python train.py --d_model=64 --vocab_size=598 --attn_scale=0.35 --init_std_o=0.0 --beta1=0.95 --lr_head=0.00877 --decay_fraction=0.801 --train_tokens=87930000
Each number is 200 + 30 x the weight over its row's rms, rounded and kept within 0 to 999. Layers, rows and columns count from 0. The size before them is the row's rms in percent of the matrix's.

# k: layer 9 attention key, 64x64, rms 0.223, rows 24-31, columns 0-63
# q: layer 9 attention query, 64x64, rms 0.221, rows 25-31, columns 0-63
# v: layer 9 attention value, 64x64, rms 0.22, rows 0-16, columns 0-63
# o: layer 9 attention output (transposed), 64x64, rms 0.135, rows 0-16, columns 0-63
k24,107,159,211,163,191,140,220,197,286,233,181,209,211,161,174,234,192,194,208,222,250,172,188,158,224,187,123,235,225,212,213,180,206,189,224,153,223,189,180,185,185,200,242,167,159,181,197,185,221,233,198,207,215,230,236,204,253,235,209,188,187,248,192,232,168
q25,090,212,187,178,206,276,149,230,203,240,164,188,286,214,225,191,209,169,160,222,207,189,197,203,237,171,208,168,212,181,165,244,170,185,201,249,153,210,193,214,236,227,187,169,196,207,202,191,182,132,215,244,189,241,190,169,199,174,164,255,236,197,190,199,210
k25,117,205,168,167,203,188,178,244,161,211,178,304,229,219,249,156,182,250,179,216,201,237,225,230,218,213,151,163,139,181,202,197,198,191,191,244,190,223,160,191,208,202,201,157,197,166,171,187,204,219,158,197,185,217,160,232,162,165,184,226,222,227,177,177,210
q26,100,216,266,149,170,159,196,192,223,208,215,143,218,142,170,238,188,203,189,130,200,153,191,210,225,173,198,211,219,192,165,213,243,172,184,177,170,147,163,235,177,172,171,220,169,219,175,187,184,220,227,203,225,229,202,173,258,218,226,239,215,197,225,159,180
k26,111,236,224,144,128,188,223,178,251,247,169,243,204,179,154,210,206,203,211,173,227,176,141,161,162,173,180,202,239,218,171,190,223,183,187,193,197,203,204,204,197,203,220,193,134,213,241,210,206,235,178,175,171,230,202,218,238,242,170,251,176,200,181,258,182
q27,114,216,148,198,170,231,168,236,181,245,157,239,205,270,219,188,203,230,172,202,166,247,211,215,242,182,173,244,208,184,202,224,212,154,196,221,209,224,175,184,249,208,219,181,190,194,244,173,188,181,210,189,205,201,144,200,160,169,143,230,136,190,233,164,173
k27,105,239,187,193,188,197,189,244,195,207,187,205,134,229,171,124,206,221,182,219,139,181,249,195,206,226,187,252,153,190,256,219,234,160,149,181,211,199,208,166,240,205,203,206,197,160,270,210,191,189,185,239,169,172,184,241,186,217,223,219,172,176,225,206,191
q28,099,145,223,244,234,188,225,159,251,148,224,195,193,174,197,185,202,175,220,187,195,202,175,133,145,232,191,232,169,193,228,167,221,181,147,188,195,170,218,145,195,220,195,182,218,183,196,232,208,226,172,202,225,186,151,214,186,190,188,180,175,273,185,268,184
k28,094,128,174,220,229,175,191,214,224,184,229,171,241,211,213,236,201,206,136,231,203,222,205,218,159,189,226,256,190,195,211,122,212,183,189,243,166,212,185,152,158,185,194,219,231,207,195,212,161,193,249,254,254,183,193,193,192,222,207,169,165,235,197,232,229
q29,104,168,204,174,178,209,171,137,191,178,203,183,201,226,206,212,229,172,259,215,193,194,213,184,265,200,176,220,157,145,162,196,242,191,202,270,198,177,187,163,204,232,206,180,190,215,144,147,156,154,205,176,257,211,196,164,198,242,186,252,211,209,201,213,219
k29,130,159,264,205,196,218,170,222,197,173,195,227,214,228,191,192,200,212,182,248,158,232,174,226,202,193,127,197,204,195,170,160,268,234,139,230,195,147,193,210,235,178,243,216,169,160,179,183,166,197,214,209,224,205,174,187,218,196,168,238,218,245,179,199,260
q30,087,220,148,176,212,172,231,182,263,227,145,166,230,161,178,275,219,147,200,231,262,195,174,191,239,181,135,248,195,156,197,191,238,212,204,216,195,221,184,178,203,190,198,186,172,165,201,210,204,217,201,172,214,216,216,146,241,227,193,214,199,225,165,202,221
k30,091,242,171,191,187,186,224,166,211,215,230,238,173,229,199,197,217,259,255,177,171,183,218,244,214,215,259,203,139,228,187,110,228,201,158,156,184,185,183,209,193,218,187,198,223,237,206,144,222,215,184,150,199,195,209,208,181,239,251,175,221,181,202,187,186
q31,107,189,187,145,180,210,156,210,147,226,221,200,223,229,244,236,205,218,223,231,174,165,236,276,195,164,203,244,198,223,195,147,213,202,185,220,225,206,173,153,202,132,165,237,182,177,239,169,177,208,234,258,201,173,187,229,227,168,203,227,197,218,207,185,171
k31,118,247,183,224,158,239,182,185,159,191,200,242,244,148,279,189,230,189,221,196,215,190,210,182,197,150,192,220,231,162,162,213,192,180,259,250,199,255,181,206,238,211,187,219,181,223,199,177,163,189,189,221,211,182,150,201,220,206,158,265,191,176,182,196,165
v0,082,146,216,194,196,243,181,191,161,184,204,238,198,257,250,183,205,209,207,150,148,171,205,262,205,202,235,210,173,214,218,205,245,223,176,199,214,215,221,200,140,160,167,183,181,224,222,203,254,165,199,235,191,171,234,170,191,157,219,191,158,142,238,187,173
o0,097,190,222,172,213,255,231,172,182,206,201,199,235,205,217,233,245,192,184,221,242,185,226,272,174,228,159,223,183,209,120,218,203,162,175,226,188,205,206,216,219,210,228,136,250,208,199,262,199,182,193,180,207,251,167,179,173,195,147,149,223,200,198,206,213
v1,084,233,162,143,202,194,175,190,205,237,194,230,194,161,237,196,187,203,273,166,182,145,189,216,212,176,170,248,185,182,189,129,191,171,129,172,259,173,165,194,218,186,200,215,208,220,184,200,253,221,171,191,225,198,161,228,211,193,256,188,213,199,169,216,194
o1,109,195,201,268,205,183,202,221,201,152,208,207,238,237,184,192,197,193,194,242,191,200,235,196,167,177,213,213,213,178,173,168,182,233,198,172,197,220,223,245,236,201,143,252,212,196,214,195,156,191,261,217,205,212,224,201,207,235,183,147,107,237,261,224,230
v2,091,147,249,172,178,204,213,214,159,202,232,148,172,169,218,188,186,130,223,179,200,195,165,230,185,189,186,253,183,253,199,168,179,154,200,212,298,222,226,217,153,195,242,239,212,213,195,219,209,195,195,220,195,173,242,158,193,200,220,198,221,171,188,218,222
o2,095,254,213,162,207,213,170,166,219,182,231,256,203,269,219,177,171,237,179,239,178,251,189,165,167,210,221,180,142,190,269,177,230,283,179,191,184,216,182,188,228,179,200,226,233,194,230,209,219,169,190,201,222,181,171,215,179,166,187,231,182,199,217,227,189
v3,086,138,157,175,206,212,213,203,243,169,138,243,197,188,236,202,227,223,173,190,194,137,217,196,167,245,208,174,227,197,208,224,206,206,277,161,181,194,181,169,201,183,200,184,194,188,187,214,179,192,225,218,205,186,233,139,209,238,169,206,154,220,264,142,203
o3,088,201,162,181,217,168,232,209,245,228,167,193,192,188,136,254,200,187,167,218,246,220,185,184,192,220,176,223,226,182,241,220,225,212,171,244,195,188,207,179,209,217,230,199,270,158,261,190,214,222,219,196,210,211,188,258,157,171,196,194,217,229,111,207,178
v4,090,244,158,241,205,173,207,186,278,194,208,202,225,215,188,213,212,286,168,244,224,255,216,172,221,215,189,176,239,175,193,193,165,224,201,221,163,188,188,170,241,252,177,160,195,197,203,172,193,205,177,195,212,205,160,236,210,216,180,177,199,287,197,175,205
o4,114,233,167,240,198,184,186,167,163,172,211,166,213,196,247,177,149,236,210,168,195,148,222,214,190,177,230,259,216,159,157,173,258,184,187,177,181,211,216,235,185,221,176,195,158,239,215,167,135,194,224,215,220,199,209,186,246,208,237,211,251,213,169,161,162
v5,094,188,192,148,216,238,207,231,219,179,139,228,219,186,187,200,200,177,198,167,215,264,176,162,186,209,189,234,180,233,198,195,227,200,173,170,205,203,164,225,207,181,256,162,212,185,221,220,256,169,156,196,174,181,258,135,187,140,193,216,144,172,222,235,201
o5,104,195,208,197,218,186,154,204,179,238,203,202,158,206,194,175,220,243,254,193,167,211,201,187,215,199,187,154,213,236,250,191,169,208,190,242,194,178,189,216,250,243,139,247,217,218,166,225,208,164,225,196,175,142,193,188,126,227,243,219,183,158,149,187,235
v6,086,202,194,244,205,204,206,192,207,170,210,220,239,266,293,221,233,252,229,237,185,175,259,184,196,237,198,202,204,171,202,221,236,180,218,193,119,167,199,183,185,178,169,153,173,219,236,186,198,176,190,189,212,233,191,160,220,211,157,216,230,209,226,163,204
o6,101,214,198,174,232,214,247,185,199,216,190,118,229,236,223,244,200,248,204,193,238,196,199,262,170,179,184,198,233,157,144,203,216,177,208,258,176,162,214,224,175,172,191,140,170,186,219,176,179,206,190,185,228,192,207,173,167,216,205,199,174,269,177,159,184
v7,088,189,139,189,180,214,235,210,230,182,129,228,199,202,196,245,198,211,212,220,232,158,201,216,177,213,211,183,225,190,200,246,177,199,262,191,170,222,178,207,199,191,193,166,194,177,164,201,171,215,253,252,194,213,267,134,202,266,165,204,162,220,214,156,187
o7,075,189,173,193,204,170,182,206,250,197,171,173,207,167,179,241,172,171,166,236,218,211,150,173,215,231,176,206,224,132,232,183,227,206,189,244,236,170,222,198,197,214,186,207,214,172,222,208,236,204,182,196,207,195,152,265,178,150,203,244,266,250,135,216,197
v8,104,194,206,219,174,220,211,185,160,181,178,217,191,166,139,202,195,161,158,264,164,234,209,193,177,180,228,120,203,214,208,232,177,245,209,206,202,251,219,245,194,192,176,222,206,188,206,188,119,223,190,225,160,209,238,229,171,190,181,201,200,239,205,132,192
o8,105,259,228,168,239,170,198,237,240,209,184,195,127,165,156,212,204,201,206,179,170,171,195,145,228,161,180,203,189,187,195,224,184,228,174,146,191,170,208,161,187,196,226,223,160,226,174,222,265,183,164,179,231,207,143,210,232,234,202,170,215,199,157,237,188
v9,080,172,183,255,180,212,188,188,176,227,162,221,185,194,151,282,171,130,228,219,224,149,229,167,217,189,219,212,209,216,177,226,205,152,186,215,134,200,157,216,213,169,171,206,198,178,172,202,211,178,222,187,213,234,246,162,201,208,163,237,182,194,184,229,251
o9,108,229,186,216,241,175,208,174,231,200,207,197,235,253,219,160,175,209,254,185,192,219,238,180,196,214,195,194,206,208,198,169,190,196,239,200,236,189,174,142,165,193,183,250,182,183,154,226,152,172,195,113,210,190,194,148,155,278,194,214,189,199,237,177,219
v10,083,139,179,179,197,213,204,150,200,193,163,222,202,238,171,177,220,211,178,168,170,150,258,208,169,232,221,183,230,185,201,141,215,251,189,195,159,134,202,215,184,225,184,187,185,207,220,181,177,197,227,191,183,231,174,161,224,241,165,218,168,219,213,113,206
o10,105,165,166,223,212,190,273,207,180,144,206,232,220,213,208,205,207,234,268,232,273,239,215,161,199,235,176,187,228,160,200,236,173,233,170,182,166,198,220,213,201,210,197,224,195,214,130,190,215,242,192,220,162,189,206,191,228,179,211,146,218,194,164,152,199
v11,099,237,170,220,202,182,222,198,219,211,167,181,201,172,127,226,198,173,205,194,215,176,206,145,197,220,166,226,220,185,174,109,176,182,215,196,150,134,208,180,222,220,256,237,208,189,166,199,179,218,224,189,247,237,169,228,239,227,164,215,227,167,193,237,195
o11,087,169,172,214,175,229,163,232,209,255,177,226,216,229,195,209,194,188,223,216,186,247,154,170,247,147,232,150,206,183,187,207,164,212,182,186,249,239,204,210,211,140,160,181,169,278,143,178,188,244,211,252,185,218,180,221,185,207,225,213,221,212,177,202,210
v12,089,203,161,158,194,249,208,198,263,207,160,274,234,233,180,217,163,235,177,203,229,260,199,205,183,229,193,185,212,181,200,289,196,225,200,180,115,209,180,209,207,214,185,143,199,207,215,203,177,208,201,213,165,224,185,180,184,225,171,215,191,214,223,162,197
o12,109,187,205,206,256,185,206,209,196,195,159,160,128,173,250,196,297,161,156,223,188,183,202,186,201,164,186,191,233,200,205,227,200,143,204,231,245,152,141,209,217,228,153,197,176,193,159,173,224,166,211,219,203,179,208,236,188,191,220,206,226,199,181,224,204
v13,092,243,206,189,210,184,171,229,210,204,233,192,176,148,192,144,184,224,182,153,178,210,140,219,188,185,221,230,175,216,227,153,197,178,180,201,247,222,198,212,197,182,252,233,211,226,209,220,229,212,157,183,240,179,209,269,204,138,276,174,198,182,195,241,171
o13,101,241,219,186,170,188,198,264,188,231,183,208,185,151,166,180,179,174,141,193,162,150,174,168,202,144,155,202,173,250,186,188,229,210,176,144,215,259,185,210,220,191,189,167,257,186,190,196,188,182,251,233,198,217,211,229,210,217,169,191,218,159,244,174,190
v14,078,168,212,223,162,209,180,211,186,191,208,189,221,237,204,185,177,221,186,174,225,198,234,182,200,193,278,182,191,199,200,227,196,225,156,224,218,221,187,257,169,232,207,177,195,180,201,182,228,187,151,179,147,202,305,149,188,128,215,219,147,224,196,189,198
o14,094,241,194,213,235,193,229,176,178,144,220,222,203,205,188,209,176,234,229,166,153,244,189,207,216,219,167,149,203,210,217,154,230,186,180,167,164,196,240,137,170,264,187,247,197,155,185,206,159,163,225,191,181,180,165,163,230,231,187,209,199,170,215,139,195
v15,101,150,199,226,191,212,202,165,193,238,211,191,162,210,115,219,186,161,191,224,210,214,219,215,212,167,222,144,193,216,209,278,171,236,232,204,140,212,227,214,205,175,129,211,194,198,172,183,129,206,198,218,175,219,171,246,185,216,179,218,195,214,173,166,206
o15,089,211,218,194,203,185,241,249,207,207,160,254,183,183,202,188,228,184,204,195,165,182,230,134,210,279,162,234,222,227,208,167,199,186,197,185,225,160,209,177,209,213,209,184,124,216,129,209,228,196,204,162,227,186,198,202,287,226,182,195,231,219,206,214,200
v16,089,231,234,252,222,198,216,210,201,219,214,166,202,163,170,187,204,123,196,202,225,224,135,207,188,206,221,176,157,197,215,206,185,188,168,187,182,255,204,243,190,202,221,199,208,188,246,235,189,209,164,121,216,182,230,219,169,187,252,177,153,261,196,246,214
o16,113,232,223,162,172,154,187,174,219,152,190,213,198,169,158,202,203,202,174,151,235,213,190,179,233,212,146,181,247,200,232,171,225,195,216,169,242,233,158,165,176,178,219,284,221,198,154,249,194,218,255,197,212,170,213,163,170,204,193,177,182,158,220,202,222